Weights of a small transformer language model.
Size: 21 layers, width 128, 4 heads of 32, MLP 512 GELU, 6.26M parameters.
Architecture: LayerNorm before each block, rotary positions, biases, untied embeddings, attention and MLP in parallel.
Each number is 128 + 32 x the weight over its row's rms, rounded and kept within 0 to 255. Layers, rows and columns count from 0. Numbers have three digits each. The size before them is the row's rms in percent of the matrix's.

# layer 12 MLP down (transposed), 512x128, rms 0.148, rows 171-225, columns 0-127
111:180050103097153134179137134100076127104164163140125133178167110122082114116174151143136151156142110094118129163118074183142150117177146184139144104088131178063171068123090132075112079111093107110088136141081098096167128178097105138146159116137120080179167138113168109100131091066127153106146154098087184131101196140087119154097083140114100075147171114106145147100111114116148153070134
104:151101226084145078161085097096126155071138145153090110162178127076227127097132105078191083146152126141119120097115149117114162129039162135143128091153116154072132147148144172146094129194138149134088142159146116178161081158140142119180142149092160165120086120098135136147135081129124111177075135178122118147084080108122128147122155135080175117114153113163139077147107117128127152117120
089:169101158078136112103148135123069116067100140119074075120107110129100168173130162099076103096167152158157059138136092136111131112126117189121149111111092109096066138152127137143122113136105118100142089110160112116193029117138122135110130172139131099126171139193119137151113103190143088068081091114044114142125122124111171135099114194083126112117143145097138108139134073048159110141157
116:175135161130098138127161142182212090097049078128151152123121170142105180173083156118145055139101145131119129108087192163082092192163128095072116119119125105127115080092136159186129096103095100122144142129107128128152147155097123125111122165149088188127113071153068126121144111108161153128135136114145149155151058113092136105169190077125174162146126115154150086149162169153075126096123
101:100109094166095139128127133133118116136103147109092104135073199191149124069170124123086035114114132147129149211119127139100097140185114100095105163148117163122121097083061177058088073172129117109167160186124108093058109164121120119125128090150164117090134122147130108098127144141059121184095118105162172068128101143102116124144099153063126106116093134105114153120159122145149147077127
088:116055096120147121090117125103149082102087117129196091104109098079161142115092079046156110163128073106065097098196145166174145149167122095097121090142160156150127088165123147142098145151120090079149132074151165105132152161065131113110116144133135169108160184115150119101103123099098157125078106116137162083098129138123122100147127125125128170139095184105185155127099153129143212069175
100:108130120100141150110147118133100059115137143132087126071141089142099073111153098099093161054120104071095129080147127189086138131095114116075148126162142119230142156069088123118094181122175166128115128093172124161166150121123144119177089179143118134114172174167107147161162105101127122098127104132120095095117083110153136111168136106155069096104098049125067184100102156146109114170128
101:162161097051137116117113178147088154086088085164160102150146171102096149105169112100189153132177147079139143166113133147126074189137101085080192159075125202125076205136137145141144147114106119177134187136141112141105171128089138151126147086102170170147062142143162123161134117127124144133160041076149128120144094139123134155167184105091100143108112125084103127121100134117147157121136
101:141103151162091139150143207067122118100106154152184100133175146109146117165135126131147139130110135125098124142195033126169189100134080118144103155116150079141140063140161133084143147134104113139126081162128109068076123126117137107087143129107149104135129107113140150064079096134136086159110120059168077097118172127201149180124103162134122140186077101124152073105095142133164146066106
086:112094179096149127106141128082103147109185112134118076096164202195155130083185129133133083100080114087150102099156092140085124117145182140158160136097102121142156091078169157146152131106133055163164176080148143112083083142095085130150122156167108066102150081146081164123074130169161074127103164092142132120106104108098152163106102134106110089172146084136097163154100071165151126118114
086:136114111137128191099167099162141090072138180111174126124073178138095139149125169158094111190122070134128091198097150150129129112064130124101161147083142147116147093150082139094159132128148157084134147126164076168049129061130077135135145136150122158092214129090129102071137166125111092108159171136109096116099118138131094102093150138037123151131118153085112145156115121113140079165095
092:149153087097130165095112201177113092089139132183097175154113231125098087087122138124112133112125151153100105121076115077151118171161156088111099104124107117082137122123143145175124174101106137095166107113053118155131192164162136120107156157166177136081098139146087124113170086115144108169133156157131126201111177124176149123135105173130110112130088081114140200099110147109116157188095
090:182121099146134104145112126136132086190103120134073121084103147135134127084080170103159161171090098090116085155128166137133159082136138008150140150094133064150076128102100087099134063151088132070160118126130147144133064192155171152094115122142101043116112164144102101104130161109136092113144114175083093148155114126093146087166127137130121102160134117112102123103058080145123105126107
100:145149179143148085161147105104065154070171115183163132172141127133110094148127173127112076035104087126162109098136092144082093118170102134124128147109100088102155164088100120095020137115114102152128095084117068116122197169145072155129155135122165153128127139142147175101127143140170133202167121150157130076079076175105112123155153143131125135122141131118112142128155182112092130083156
097:152113130108092132111056097088092152101080145123138169144156154131094141062097180134151101170167102127123082117109082122232090167048126132170115114183170115159087138157084102146122109133142191102117135114119108162140142124104084168153119138107135124076091096114102126116135102055089134143104141092105078168114139223093162106164114133141123150147133173145110090158071103105121121115108
114:162110102151098174141074086100095133153156192135112118078069197116080139101082162094162158151165125129111150198153148144104105156119169142111092100183105145069173147127051079116099120149099166117113168113072159109114081127123138143090130141124168082132189150118099139152176178158149145152044134101099158118133090206102099139145131084090128140118096131156136101106139135116120122142165
105:206141151116077068158156134156102207107132091110179142144111157127135093103099130145092125097115097159095117128094150124132158137144144147160068131186092132148130076122184106125186154121083111138092089121166109106174123150117128071087157151109166183110075066101116179114143106147144089146146120111159181131102082143110190129057100161094144157119157191122132199144122116133152141174103
110:058152082091057147120105133114103170144120166125073096127119132070119165097164095177128169155097119157137117104139140151110114110095122120116118135121148134106156058111099153104165123130156088132181133121183139068153196146207113122137164159088139087090126128079075130158141057170108120103143146126152114075106116112115137049163136080055166131181098148162135154121161168147121118156093
098:129064119124120129158149108066119141126127129135078129118113094165100161174135155114145119115116114066120111131129087107096125112136124103176158157118086065127161055156137102113091142133131096176138135195097113066157192118099176167197111130159111116129173147167150066100060108153084086109091102137144122192142142100056112129117069096110169154103124124105089075141119156075160125111078
092:130126105120107193151098129137110176100133124136165190074150114059156141139131166119096090114164155110154102102154133090095116106065183163129156139088108096093112063158154120127167168095177086136183110148128151083137056128135148167214151112068116130150133113112158150116144140153165157107105101090193153105138160157122138099120134170077087172149143168110171088126112128141170126060174
112:056149192141185146166106156091149127146118150125086099098178095187168092098179111079089104097120133136106066117138157159161169183183112088171143112114184153148116179175082172158126131105129131150121117144135077140081070141137072132164103099093157108144124118104151140122136155126147176139117164139104080166142127075086154113102207143143157143123124091078179152146097107104093159106122
095:116147103063125154163100112133170152061111120151131123164134084164154167089124165136095072106194144119185130126151126143081063147161154062147130124127147138182082137091058111113060111104166134079090109127136187085124104159132144132169144105186132123145146117130105099071087145114085117108198164122107082121102105065119115149109123142089085118090161121115107169173151113168086162097145
094:126124179171134077123189196149181145125127176085119173149122154194087079148156129077121107161114089184157183119149086146102125144060095143112148086110159082096161147209122141135139151175080160147067166136153129090142167139098117158144167190152120125127154100160174098138111102160110148096083116120136063118147141154144136081104087133131129130144088108140120157159158151123188135082125
103:165120155075108094129071158152155059128114131132138157114121159113083161076074129084185066144109154174156113121133162161109121138094171110149103169135125142133056163066151148161106154120199145109134138141105097139102099129159175148094104146081056134106168169179097124105113131125154133125148129096125144099182125192195134114155156153110159097067084148135126076113164085117139132164068
102:124126111096116154111128145145091179081071107093062162088136138155119102120086106109136100137143148079130129128095103135148119078122157188123143099084119094163076083167103134186129074143074141139121188125121160146115115118164071142090118069079160079191127108126074088107120181188087126188128176099176152155088120125098130160134172115084127122138159151130146082140100100173180149174101
108:102093138104119102157118109128111189112109151155127111121151155125072050067129120159101119093131042087173192099105097123140097130132185142112141163119170170128105153163095118168180145097129148115132132128112135119158119122129142099111105114098102098162136120142133169110100112124121141095161084139145137182127127147202098089126198136194144092043158179105076093131190198142079156102149
107:175151115131139165181099183095055144166119133105145193094102137154187131093140127105140110138133121146103143114111144198078096134172163156151115154127136123101113172137118117163071107144111115070054116142122129114128067060099120146119083114135096095156155064150141084075082114186079121115144130096081118184115119140170120061087102154164120165143174110179139066135117105129116115148156
106:092140074045102198106100172120101114180126148134211169119154116074138158120079129189158159113139110141169157084170172134128112127132126161118114153106150123156118059114122152168115173119153143127074090125142106092074134094133134120150100128073141088105090154131126121099134157162181123168163075096147150179124098101140069123151146157176123135112062054129130116131098122157154191150152
100:145168153104103157115095114145131167046111114185170128165079122074139092139126154061100103103167162158144090077156127137109110133133107121090163196143078136136164105174153122166165140156112142129122134123115105090169064181133130037128073174120098119134124137137156124112190184131159109191087131099105207111166148111140122097110137095080165130158102108108130150117116097197131125131156
091:118112121118116093126132108195100089118090095171090121093112111179159120145119102159134140168084110149249161170111120166136143174132130151154051107088125103152107119132076116124127156098089090119147148126112151093155034106112098102152118118093123127095200130146107091130162172157117106108151053138090137146105150128091141122122163094108155157092131125111102131078226087082143116124110
104:101176101139111151155120091183053111089114134109163140164088136112118150146174127154108129159157084088153154099144138149181137050122101110138160190181101087150083053078138093103113119113071141115105138161191093151145079139138110115140146135136123156136181130168103112141146141141101078077077181182139158102047114168142099118074186100123108117113176145134151127129148119162126077112116
094:129101118132113150157132120106108147131056100087145098180109131157059136094119139086148104089150152131128146087111155100133108078138122116069131182078097160184104167163125160121176133146119146070185170162120135063129209190119115130075111120168132125151133126153129141120117135183152166082105166141131164158105117161129150152143086113177181093180192154156104133144036134156160110097112
089:178148095128162173112154090080113142132141125096121047118139073131088137057190161076093146143138115157145161117140148186146083154092174089138127156102115199137046155159093063117100124115129129177172082146157139159148087148147152120137095108139138123134093170132055098128134101101095111162150127128102158117108063105057098162092160113119138174053119124132145108134121124115151118095109
118:084181128166183114110119136175151116121148107113133187165144120146154139158093142135133069158152115107110086081114144088171101165154065181137069104140114153075135153126147130099067148121171127188158091091156061098101144177158124092091139138096174099110130120105125173106166140152112099132163080110129143085143151065154115092127130215112111100078141166121111159198070140088128128136157
078:123034150096064162127083146088147135109103117164124138134089101101102158092169119195132115085118086132089082113124127118126140134176161160119126157146102115102131131069144101095123115160138134137132097131089156172085020128160161129115094156147103151140167112188107116084093118124103152149093140158137104091153164061098128211113111135134143149081128162154141128175173149089138090209145
106:178137140129110174148150161167085104182153164109158109134116119150064144174213111128104111138131094120178127187115131176167151091077158126180151183123136104051138161094143139137102101115093090159161126095121094180111079134085117171160164100131115110122128123122135148185129157109099083170110168110192122056091104102103164181089129120183137107138148145147113064105166138128141108082124
101:104148158168098087162161157165182151111096130090155098155080150151179108063054118125179135109150167146123123095114165150099118113129130118119118123136104116136132129135136094149058120120112096166157071136141121130062125155119129121200093199144095129112152102157090135159184172134140117154102067130131054095086166127155162085136137165161160124135104129152070198123154061109163160070123
115:122201115119146088124127096073083111101119105214182161093158144085131139062095101131158162116107102117164191204141085096141193082079145113089134101131192127165122139138131125059152161123156168117137122104109104124116155160094102141086103165126092094132157203099082087140107105145108141064129122135106103146134096061140173114130163139160146123135106182119139160134158097159098125104141
084:156108137071114166147133113095079104163115088142124108170146190100183105130130148081161139156133107179136084129167196103123126142115116124131167116113147127137105229152158139136162112153127118091161143079116141146071090124110084113161148185139142165101185094078082151152115139154118132133134091144097182180153127037199141148155102161075113153147078118148099149124093165075097098141137
092:138160152157105140126137137145066085111109116155095101113117096099133114103144075178142125106118124115124090152111119138186126118102141219220133090152162115112167097112078143131157106118139091145114106108145087089095238144148091070172119098149089098105177161128115148102139167156093154195151137157106156153120122171137093128142201128130111134047077118122074122167132118170091150127129
095:057142151160144130157177108167166131158112112143127160145111102109100157093128115166131090103138150188128133116130141130110085098209169140187155131088143125166099114116060164129146148154097161062131132139104187106131149110173114122104103182117115110135108116141084136057089126107142090099060117114136085134115182120079123140216183160167138097110052124115097125174084124110135086091089
097:093112126109080152132138156142147131147083162172096086129126141116175090130143135106129205101105109096067088126093076137165155095170160160107182135084120143091093116169111122121135132090130143119123161085078074043120081118099101153175131160094100126212177153075140137115151092143169107114117156178128054124115128088117091133121086165121143123154077135105117059138117148191151126079128
118:097197111153114164147067096125109149102159076128115138071105090067067121113131120083149119092155141143087094117165196130102101092042144120106107080110122144169153097143091129139084122114125156104137121087128089095169171063150127120139123137174156141087120070119160127110120120169122089194105159161179123174180139097066134113169144128137172177178115118171156167117137142151160158102109
100:118129164108140147147066084106105100104112144166102083088209103110108138130119093134081103138142142142127176096162084112134084102204156157165130124125203132162125131112184115164087163145150150097185152098115117131135112161135131100163121145142137116096133154151085103131086138100117125117110134192120167139146094081094137158118185091154155123177143147182134140070125020129121142100031
096:070114074094127114145140082145157133106106100110101100116140128102091079147170071186118156207169105149115106106147133139114122137146135184154101133120147078114088126131082182165129123190160180166063144176116127139140022151140133134132137135140118132081178090160105109105116176138107149146181164103134139204134095107110132119134120046113165158146155098151180124150120080126152173117101
087:127142081095116099161106136151118124093146137200175110134086060127118130084126130069086089151140111072149141169073149067176099104119107121166100142107086133150078163123163097143198115111122158151131121127172182117110065091130125110138149115135094154093115124199104175166147143188184122075138147142192158135145118161081118157131098073087122132160173196126112127095121113133119105168171
102:131145159066140182140132119084154145190154119110151128080095161118136092107112094128099099168140121106153046138107144072104167120123116139153138131112148148100117210124131174090129148099107173103138153142149124154069197180184100152150122121134158136122100159175161133124074105068243137155128093120120131139106125142102113089120126152131101078110157177113124069081173135150125184122179
108:124131167129157096117130165186056122118179105095162136144135117113123169174123131164108097087122088139167104105131143075127159113137110154133101099069134148155142157169109059181115118175134160125132184187137140069063104100150106104136113162149096110113120102110180169137150114166117119092160136122033179157130059105119103096173105103118183092151152101160128191164162128078092107152157
094:125080152121132111134137120069130157164180104094128102171089141110106139102129113056135165110150112110133166101135080098128090129098165059121135114064125115145125138064154134179112149130165137098087139118138153154156058122142153124120173139191156126086158129156123128082095197123113133189146157158200047138069114115160164086124138092191151096080092098089131080129131099158168126123160
093:139134115094054172074113150169157107148080178158115127190113153186142151115128124099145140109131103125172155084156137113131087140086137125134111148118113165116145106188140128188059083079136125129076181135133131120120039093111138159132074176112104120085161151161128118167127154143092086148111101128137134083145126056118124150109141143094109163102054131107191211115082171153143153136136
106:117074161154098134102093179074169099127067085115105103134120134166053136122142116104123159119107130159096113145183128152173132197105110099129107103102130111080106115106126142114141190151100103076142101077126131097071177156102108163130148105235148172063082141114127090155180144143154083090108140112151115111119129140144099106156116154143167102100111156131164105176108106080144090196081
095:150110127136096101146157125103083099134158067121162095132124147157098194187180146129062117112167127060078121141140115138120085152147155157118133126102094125087095135179170113157120172131144115141111203106164102165118090193127158153178078162132121087073178149113121177122104152069144152071121241127141147127083108168161182105122154128121099130096148114121123097099137138176129114134100
083:113107097191147179191070128184131137147136119084141138121113149127099091091094091088159216114080074094180124135134097140115091165177137123065153152117157117098126126114101174138128140115102121117136125095131130147068105058074123139086157154131143152095144094141093186142135153145150152179096131167144196189132125174126125146133167028147120168138124112108110130119168133195142126140109
098:128166104148105058129123171129077156136145133122166138100125194150145133085153132106133157123112146169169119084178112108155178111141165131112112199099154081105075159044179090121078095065096109095103110158177154123100090087090108156105184151116144111073170167114127142151163139109098157098137140148169137144135067154096112088167158167121099153140079138118083113099129170153107158066114
089:103103122127092095125094070061109153141148119165122166133143137147126122101165114128118163179068158150119111134246164096143083131163153138110086103130086151117170200127148164104144158072101127147149160117106187128130214106074173141109131126098167109168102170143134108107098094093128132130089146121095100133160166119133133123090093099199169141144125146048151122142185156084147115126134
# layer 12 MLP up, 512x128, rms 0.149, rows 172-225, columns 0-127
091:153136099106121116146107156141086159182083122072137163076093091133089172110164078153183107120106164150154108105084105104107123118122099114090145164114126112090092167059149100136154123132156130143124142182094040111135143095136110157139128159105124113173132060128149101125140152168105166138149133162130148203132181152104135194168112087186110131150145083099120152153123177119013132115113
093:105146111176095155181147099147126137135113164170158142199149139174189097144103113144162174106114131172122161119110158095187152130111122116109094114143107127116166159107138090138168162144141173153115178143096116104086134150138165103077154052098102127108091124050132065134076110101123098168120157144167130182137133098192086115154168098203103132106118115143106141057118118157088156092060
109:088154135139141120071109114115109112133161138138168130145140125087140176138067123172149123127163177175094196051098114182115166169127128124153121082147097075132122125134117166151137141143115158134125140136045127149151151169147153157161179095169095147161124119125049104129185112146139122163052114132091141127170149145140190170153208060102118117138113105103129172193168121138124125077158
092:145100119101120112115114060168143074180141162116113142138169147095040131114113097138144164123133149138138177059128112134122109127117185181146089159153102100134104078188097104176165077103058118105131125129156129134110182115085149116102086112147142132127147124110142141121135146126067102123143102117123067141189075102106136163139113099159160144138208132093142182021115097169102136093139
090:128142098156118147175100156160204100117176159138114115131132137154120111164090169174084163097141097110109172167112085049140120090194126159193141141123089092133174151084172051084134060144132108171135138133095126129149117082154129159105168118112146106175095121088135180093140173169133098122195120161153075144119151101075152149129153095130147124156120136167104110093136103106182095177154
099:096186193150098137081090114130097140116080084093123161109142106142118113079144111180192125154158117200162110125085157133115123108159185145171109125140107150102078166090142146184157105112123101098126142167088160101151087119126149157096110127114141101113088140090154132116164073160118105140160161097126124130172214129100171175105153157087175102160165124161163125137106095095177176121215
097:049089117200108150172163133124160055135117126134168114095100136072175107098125094076059133150111110124184121110112116185180122143067181155149192076139111158163147099134100117129124084131137141140128126166103086222121112151175117100120136086104136170147166189156113164138110153127186131152103115105077116151115144108139119133156152121122126149117136105087179116161163159113123069173126
102:195104095154127139150139180104161146085116137109096102122141111117131080161059178109099117122115127115085116127131143156206108111129102096176129122178127107121098128130136206135099104079085143097135083098137106131105132178163107162127078110156188178170130064189122159146146097107142091179154125158124102124209115122118146110153103104121146116102085161115161179160135115110073102113227
095:166143111168103106158153086092130084156109118151131113109090078133066103164059111113124116183139126132112163127096173121171137155161126134097128097152113102112139238168133115125153099115096159097169093154111126135105123173152162089122210086092131161126083152072133126143185101111085156141116116126138159107164134145203146096129170133150146125140123181145119066038166138170092099129152
092:123134150113111110179102105121115174112090108150116153147162092116106086056156115096159123088151136148122176088128118137127092135145229160064098165151099111141165102141139068205116083148109159187100090119100144116138128155157134113125137161093134061189106118165118130146162121113186144179065156126133124219137122097130171151158154136141118126112123126098168134156126125132105133026159
092:134099155138104069159174097153111142107091126143104127132144089115112146166130122155162074116137054166081095100151119129047114060155140199124128105146130139100171148093145166141143136173065085151118157125150158165105155120116142169104147070086127115190168087140160149107136198048139136112157192128168147084093101094142124109123157162141128154122099115177146092188133164125143157093169
092:161072157167150130172170082141169118175120096152153120114141154126170143113098123135126151169194152103115127142150178152171151075159123080158132136139063140089189188107144119089154120134130105149167094140186166122134148172156124189142186109151196111135156095078104101211141180078145101167166157095132134133165080152129118100106154099138120106180148141163074112113104106111090151089139
091:114086147134130163062146117115144162129139097126112164125130147072111153147091181115094187147056121104130153079084107139130110104124165189138126085152132151158120168165110130155164118132131150180120124148178042155145132140137131170115093133146146110114118098106057194214140226132149093147103120118077097123131133194090127130179099085117135130135122104148125125061116064098134086111121
100:159146168100145096106105075164151103114086127127137109081143148137146139170157088139137159132086147086172158086111089124145188000138130121112220166102117142129146093094143131166147069100131051132120124114142134071159165191116139116151129101150125128107198128156160146142144199151113119121137126151060138082102093108150071133093166145110098117122104103103105157125178137115135149115144
114:125111107031155093151129097186185150085143190124134108060155153129089157118135144115100088187128092069127152139082105154093114153116122111081160117124091168141090144093154115121133187155142128181104154112112105109151113125110122148104173154131117113223122120140080136150165122138104183133080164129101169147137138227155183093115117118108127104137135094161108082184146118098175108120142
096:143129155191105078175128088171119090125173135123123126135138073150209114135128140135099125153125107100104150087160165082093117103133137102083145125135135141086114133134070106119127156175128126183120118169152098150137186103078148159169131131187109073113123083172087061156143146173123170101121169195147112154102141138117114153189117085137131078165191082163189141113088140129095082072156
109:100090187139160122113166064132170093064141121127082143108112165149163207145119103099128112153182128106099138105110153144169083112107098090155137096133094099134154087152103124141132126133070142176089079157130130127149127065110069118093104102150176107170133077132140077152109110153134121149081187158120174137077191126189156138122138133153125047153178127155104128116106110061164166150152
101:145128140133129105132076152158137223203167110149127162178136199116129136097097113124212140067151128124120116119176142123061134063104140158157090138151148126102062114150165153163117104124153128081130151079161110121152124101204132150135072127142158158211157123080112111129087125112187126137123138124144129096101154174106153138152098111141066107089158091076175149120107125110151133133159
096:138138107160125044093143141144123075147128151142141114195108119179150126129123087099130158136096086122151149127110135149140132166185110097120112136208120111157113146106121148151112086122094122069112156083170110138116145102145087085045127154189139118114161222102131087159141082081140101149150129147041074157118112133156099173132147106185137117086102125136091181108127106118068124188156
114:080100128111103159058141158082119123153168138145097128127083146079117160100140089146095140139119089101113134149127187184163131211138149134139089146180088097134115106157137027164171079099152142143140063143163122129106103153144118091162106072151017119136127147121145122113207103148084118165151163120118126144141074123138140107137077152159115116159141112155153125128131076157111118100184
099:165111166104088107135178181130115136158058158060100141140164105112149119167128166138110154147188155074146176121128103145152105092155114108106140185137125158091096133061139120124088124123149130188091098104115136153084137118160067107056170097146123145130109104090082135180204085159161187155147094162124159153111093153131132155159153111181100090146121107095132131053177146098122117101161
106:130100110111135179146118046167080101130109135111175131083112139121150121115183116198156112119088204080153086145118146157109123103096184140150123137141129188090114135085149154080098086150106163156102121124136134149131089119150156102174137085090179157164100102063134132089160128152146124160165114149129185062118114149142076103137125197163136180142174134157185074120133140081079123148166
096:105131149140098166135057102114146166131124142124120154110117163101141112119149128107153122114158131085099134172182152120117188098067106136146084115122137108084096070139167137125063153123174172129116136150103163193158151110114070152117164112151089180165103172131138083117116153166187115117150061103124126147154150225133199072158105088082175150113101097112131136148092074142193093109130
104:180117089137162141182109186140107136190126066159105141118110171128113092170177113118090154131126116157098104171161133063172137137160078125069080113111087177126087093092140082111158111119198126128114126150141072123135157166012150119123090107105149189086136140113144087100166111152144143126171158077092103122097121136148140111100084100125137122139192135123138118122163149101153079113168
104:080080137154041142130101158122135140128176137127153128112142147107221186182074129114092169139114082081098159178091125185113151183138167204148117097175151114127098170118141133125136167166168170039111101129126096143060135137129149117154136108091127121160120160091104123139151120098137143120123161161123088101147082119121154121094179128122114190179173077117171118109149139137156163118136
103:089103158109183141099145110161154112061156127136130112183115113084087158117124120152119175078142147161137118117135051066111182048104052143144171148116076114195096136108122086126157145092188140228103147157167116139150117130164094087091130133155085153083102132112112164115172160081100115147085120112137156086136111142163137170137145147081173095121131105114136156158119157134106125132170
104:119089184143104073116138132118128053123091102123155159160131132104105143097175120074084119167109128135116152132101108182107108128170131090082172132100074136128152078208139110068078195171132116204136130120143156148169099088083087167146176107168101142104146178150169129092157143164140100108149148139127074122154188149153189119173188141168120125145173151118089127090131102122102120112139
107:072038143142108136097090115118110149145150086090166158188075115086159156112166104123136181158124076102125159138138075087137181109115143152127138088106162119155161185103107144134076167116149120110118149141146128122082102118122122116150165115157106112158155129122104091169170099131156094105153201112151180065154039112133171128153128097134148154170143129142156079060122075150119109087065
098:179181125150094178144140123111130128071169110074159144124151160169140124107170151099118100081136140095105132056109131090105115090123121130067142131147139103135128159083137150143077108130146128149121110164159134098151104180158123118102118188155144152179096177142094197118085050100182190128140161111180172141167094135178147119167178106154103132180126135108144094208113154118120170100183
107:119129149081135123120170103156153140149134084165109173105146090162161211084108152144167150124085158115053099095128076136102127152149157139127102132145126142110159160160121112167132110075161129113147131168128153106138149117101103099111138069103141112117123073097122113073143134113138176157125176069131085150117170031175129152175082148097187099148073088106081128093055141127195112104151
102:142124142092204126144122180120091073106169139123113123172172116094158140133172199184081120139132094152124161140128111162127148181136129089155109058119151186136135144111129145128105111137137061156117051117139121079131078110085113175137144114104082140110118116135103124179176111098153085159143099065126108069123114117105138146117127133102040144119058091079089097083126134108070124165098
093:090105115122173094162116156151134134187108103136088152114119153090105166113115070169147121172147122153146159088102145104139144123113157141151112177136096164132186141142142145118116167140106075054171143121128086125093095115131105103160088164122108192171178095110174136106102084163105107123087141119160183152082190160191100064210103148129094159165077154143149160134153110189154116076109
107:094140093158124063119125216068131106184132188148182161127138124126150103125120130063088107104150146197143145123145105061096204095116135109076143081147124130178112167200126138149144134155127158157155133128123076104157139105123157095123203093087089134203177075165118142126114130152119107143096136143139116186181147135102096088097107112174097116124108173134131142114154163150109102135138
094:161179077172182107193097111140141163181112105087130086061137113103131127100110119095108158131150177082097141129134098151105122118149115111142106124110127091111166112138081084154140128091149087133115142158177046144114103121150088094093159084140106106129114162111156183135149160159146130108126179142060057122079098186112122134104126105071111132054169123139147136105030114084113129113097
104:119095181116128138145187093132082141090117139133076140088105084144100130166086127124120165126143165091124144060140140166127202055136068065177145129120057113142155113163090121139112113137169132129116098128131097122138180131176137174133146100117136112127164189175135114085161110172144118142225113109118103169166151102125120090172125108101111148172124122087165088194182071130156106131125
103:140129127169107141145187176142126127157139153078181134193181155124196161092099122121144154170112149090115183112112154071145117106114133074092141132139092130121166077078199076171098185151111145118179092158166101143087161158079113167132126190099100163155132118156168141136144131111155082149152084151099140097171136157153160081109141120133135136117135081201102159056157130131138141108092
102:096094137139073124134119151145142094104155161096099172196131148140115124156162167113093164132114148075189162076154183108154138188117161156099101127153050148176184085156110080122130114121119132105113136184189121144129123192149085130116143098124145118172112168115133124137189115089157167143125076089150099108122102141095148146139116154102100117119207150101203098133053160105168169130158
097:109169126116191105121141130178161158147117172131151078087122031191139178136157131136094084103111149102107143159072087143159118087144114142115089137137129093116157120094156117125074079084107094203133138186114134130157077171168150117122164094135109147152111106180147138081097141083156145076095188101160079073114141168101088121124118113178102082108160116131141108171147121116146183110164
094:124101122162151158149166092107100130137159132141166148151172130163122163178120110122166147099159155172175129134144159121157168067103140150185104151072150101086180118172139100109158153118168172137157097107133124173161132145177073099045099085152128136127208097144198075115119117103101127136165162164127106094225113127102108138157128119060132113134088173101127141151132142141147113078069
098:186108190200112106134161168137135160155149150091133119110155169135106114099158137076125148137164068155070155136130137141119170175112132169092130098124095201128111144145121112149099097101103091143180104096151164106119147151106110119056098080154120185152183117158167106178123113149158138150077149150096153142076175167135141138068096102077096145139170148175173098088156095172149137186153
103:145114087121144057107162133121106086156133125114165146137112148136141142128153127137138102143194151201102094085148095112093135160164087111129134089197122117132189123134130127176034121108139100101157143145218109097168194172134140140111159054098145122118127165168131138113109130076093123162142142112165138115083126123156102135089176094127152078109199144156117162157095124072154119206141
111:070144096127174106172072152137089143104160106128186109106140121133127137106119079141194109084068087106140100148121189120130147168126067098120121128097062148094125132116180172106204128182102173105134181107123119113110105063161125069118127076150135118134125151092147114041132122109099082151147108181092130118141089166151126113198144139143114110184121117127157119148157150110160096184164
101:139116111130121182131170140116110112169082111063146166142123158051078131152116152178134165137068147150158182075116109153171170102173159161127084125160089163089133140140062124173070119088139156094120178169142148127190124105129154173079175161184085118130149098165165106085135139149185107115133124179108190084141121148144101119144166123121143135147117170137112110151076167135181115139163
099:198146195118092162106159150149149111165098089126113120121113189130109149123086095118071165064121114083107135155088135157085133162118133140094138135204121098105150040111128084157093149062104120124085100142142126155146127094056100166192138112131186151168129071103102151116183119149166098106126133144122124085104119101183121215152120092164133122114089165131104120101158127126122094126161
095:117147120161111146101118085145132093173107156082073116149082163147103125146107193181146158100140118081082113118112080117099172147148131128119180099136144121143155102128100149177107118081119123114089126103135107148090096151156163172169178123104161149156128152049144081042080124072133122157093170094137118091084110105174157141161130207130078162134113102140158184124127126075208113144109
099:070132125162103111113163156141158087119093141096071164157189116146191190045161156123153136141099168187112193133094150132168135174149165115203175125114167119137151078177116071120120214150124150102133148150097140078117137067122134075142111149114112140138131127104075137106165108116110142133179155129119153112146107138132094183145106149120142122146099198082108127128123066160130121116171
101:127111121116108111162080143088161079099127105085098176157137095131094037148105061159092143183124132134112122108115084185173158144064112114170117113143149181104129106146136221088128116139181164144149180113219102097167144124120163088165157129109123141179138096141115155097116179106100099138163114070104130172108158137124137117118085108093160140112100138156173145101109055112131112136135
102:143177092179149136128070138119119201135093183134114133141101108160161117111141182142097069150084129139184127092095116155145120134156057141110107141183151117132123110175148100112137104154114123163125094135120123106085143096180107093089087157098084147174118113103098092161152087084160087087095063086072158150154106156126081160131103194068101127111161118137139179108055157167084131124147
097:122144159175143127122124070148126094150182112086139122107123097187128161175164112134107149144127141128126084176086086106071120075145079121194149112099129107149121105127098210113102187174198130151170159092170083128116119091098050107130101134111120157110100100134128104124118148087091108123178186155137094106149156138130131115176135078165121107185126184166081075149157151121097091089166
097:141131163166083142088095178146163143172135137127097088091131120169159174138141111165089097178131113123100134102054154121132156074133128173086141126154077137154172122173162108145128095138107143122187079155118110139188114133106108133151121037105195139121168115138116132174115165116129099086188146115114135077113106177131174081047124121131164123171115076126115106161067141084143137195123
101:167108151187122072158092137130128140088132125123166130140123140138141151094067103086109156130198107172116151104097139195102121146071116169150080102096065196165213120100094183134193145145143162161116104217113121107090105105146075109171134135098128184105149103140153085130133101122129118130134124157107085105135103062110112106161172150079106095175137119132143144103096110116106084118165
095:102127126111126115121134085111134129135121147183124119135124115159138117119150169168118070122193173134148081110041123132075161099142113118185097146187096108121085173089156143105114117100091091170108115152154115072137058177187154131184174109147127149161124156100114150139154111132112114122127115112124081108109112114110130147133071201113137060113104173152114114092093161040055135155191
100:101098140095130107104166073134115066197142128088120123150142153085096150214128113179106094148118136114123110221119164118138092118120113141171180113161123073131169082177149162119165129166112079148148166082141099162130109144133130109107063124141111133170140061086154120093040123118160153147054141102129192109156154135165150105094126121129114146102151150140152136124105091128097070130175
095:150099132125166154185182179132076091070148147065112117119102152104111145167150179128108168125132066095121119163099113174151155142112106141114128162111148158156080134101121092142088111132104129132123103119137013133162149116146133122179082115116102127123156133105165156103112172143112119114168094088133161098081086126153148175084153160065129136122072110162096102125051047200125134134145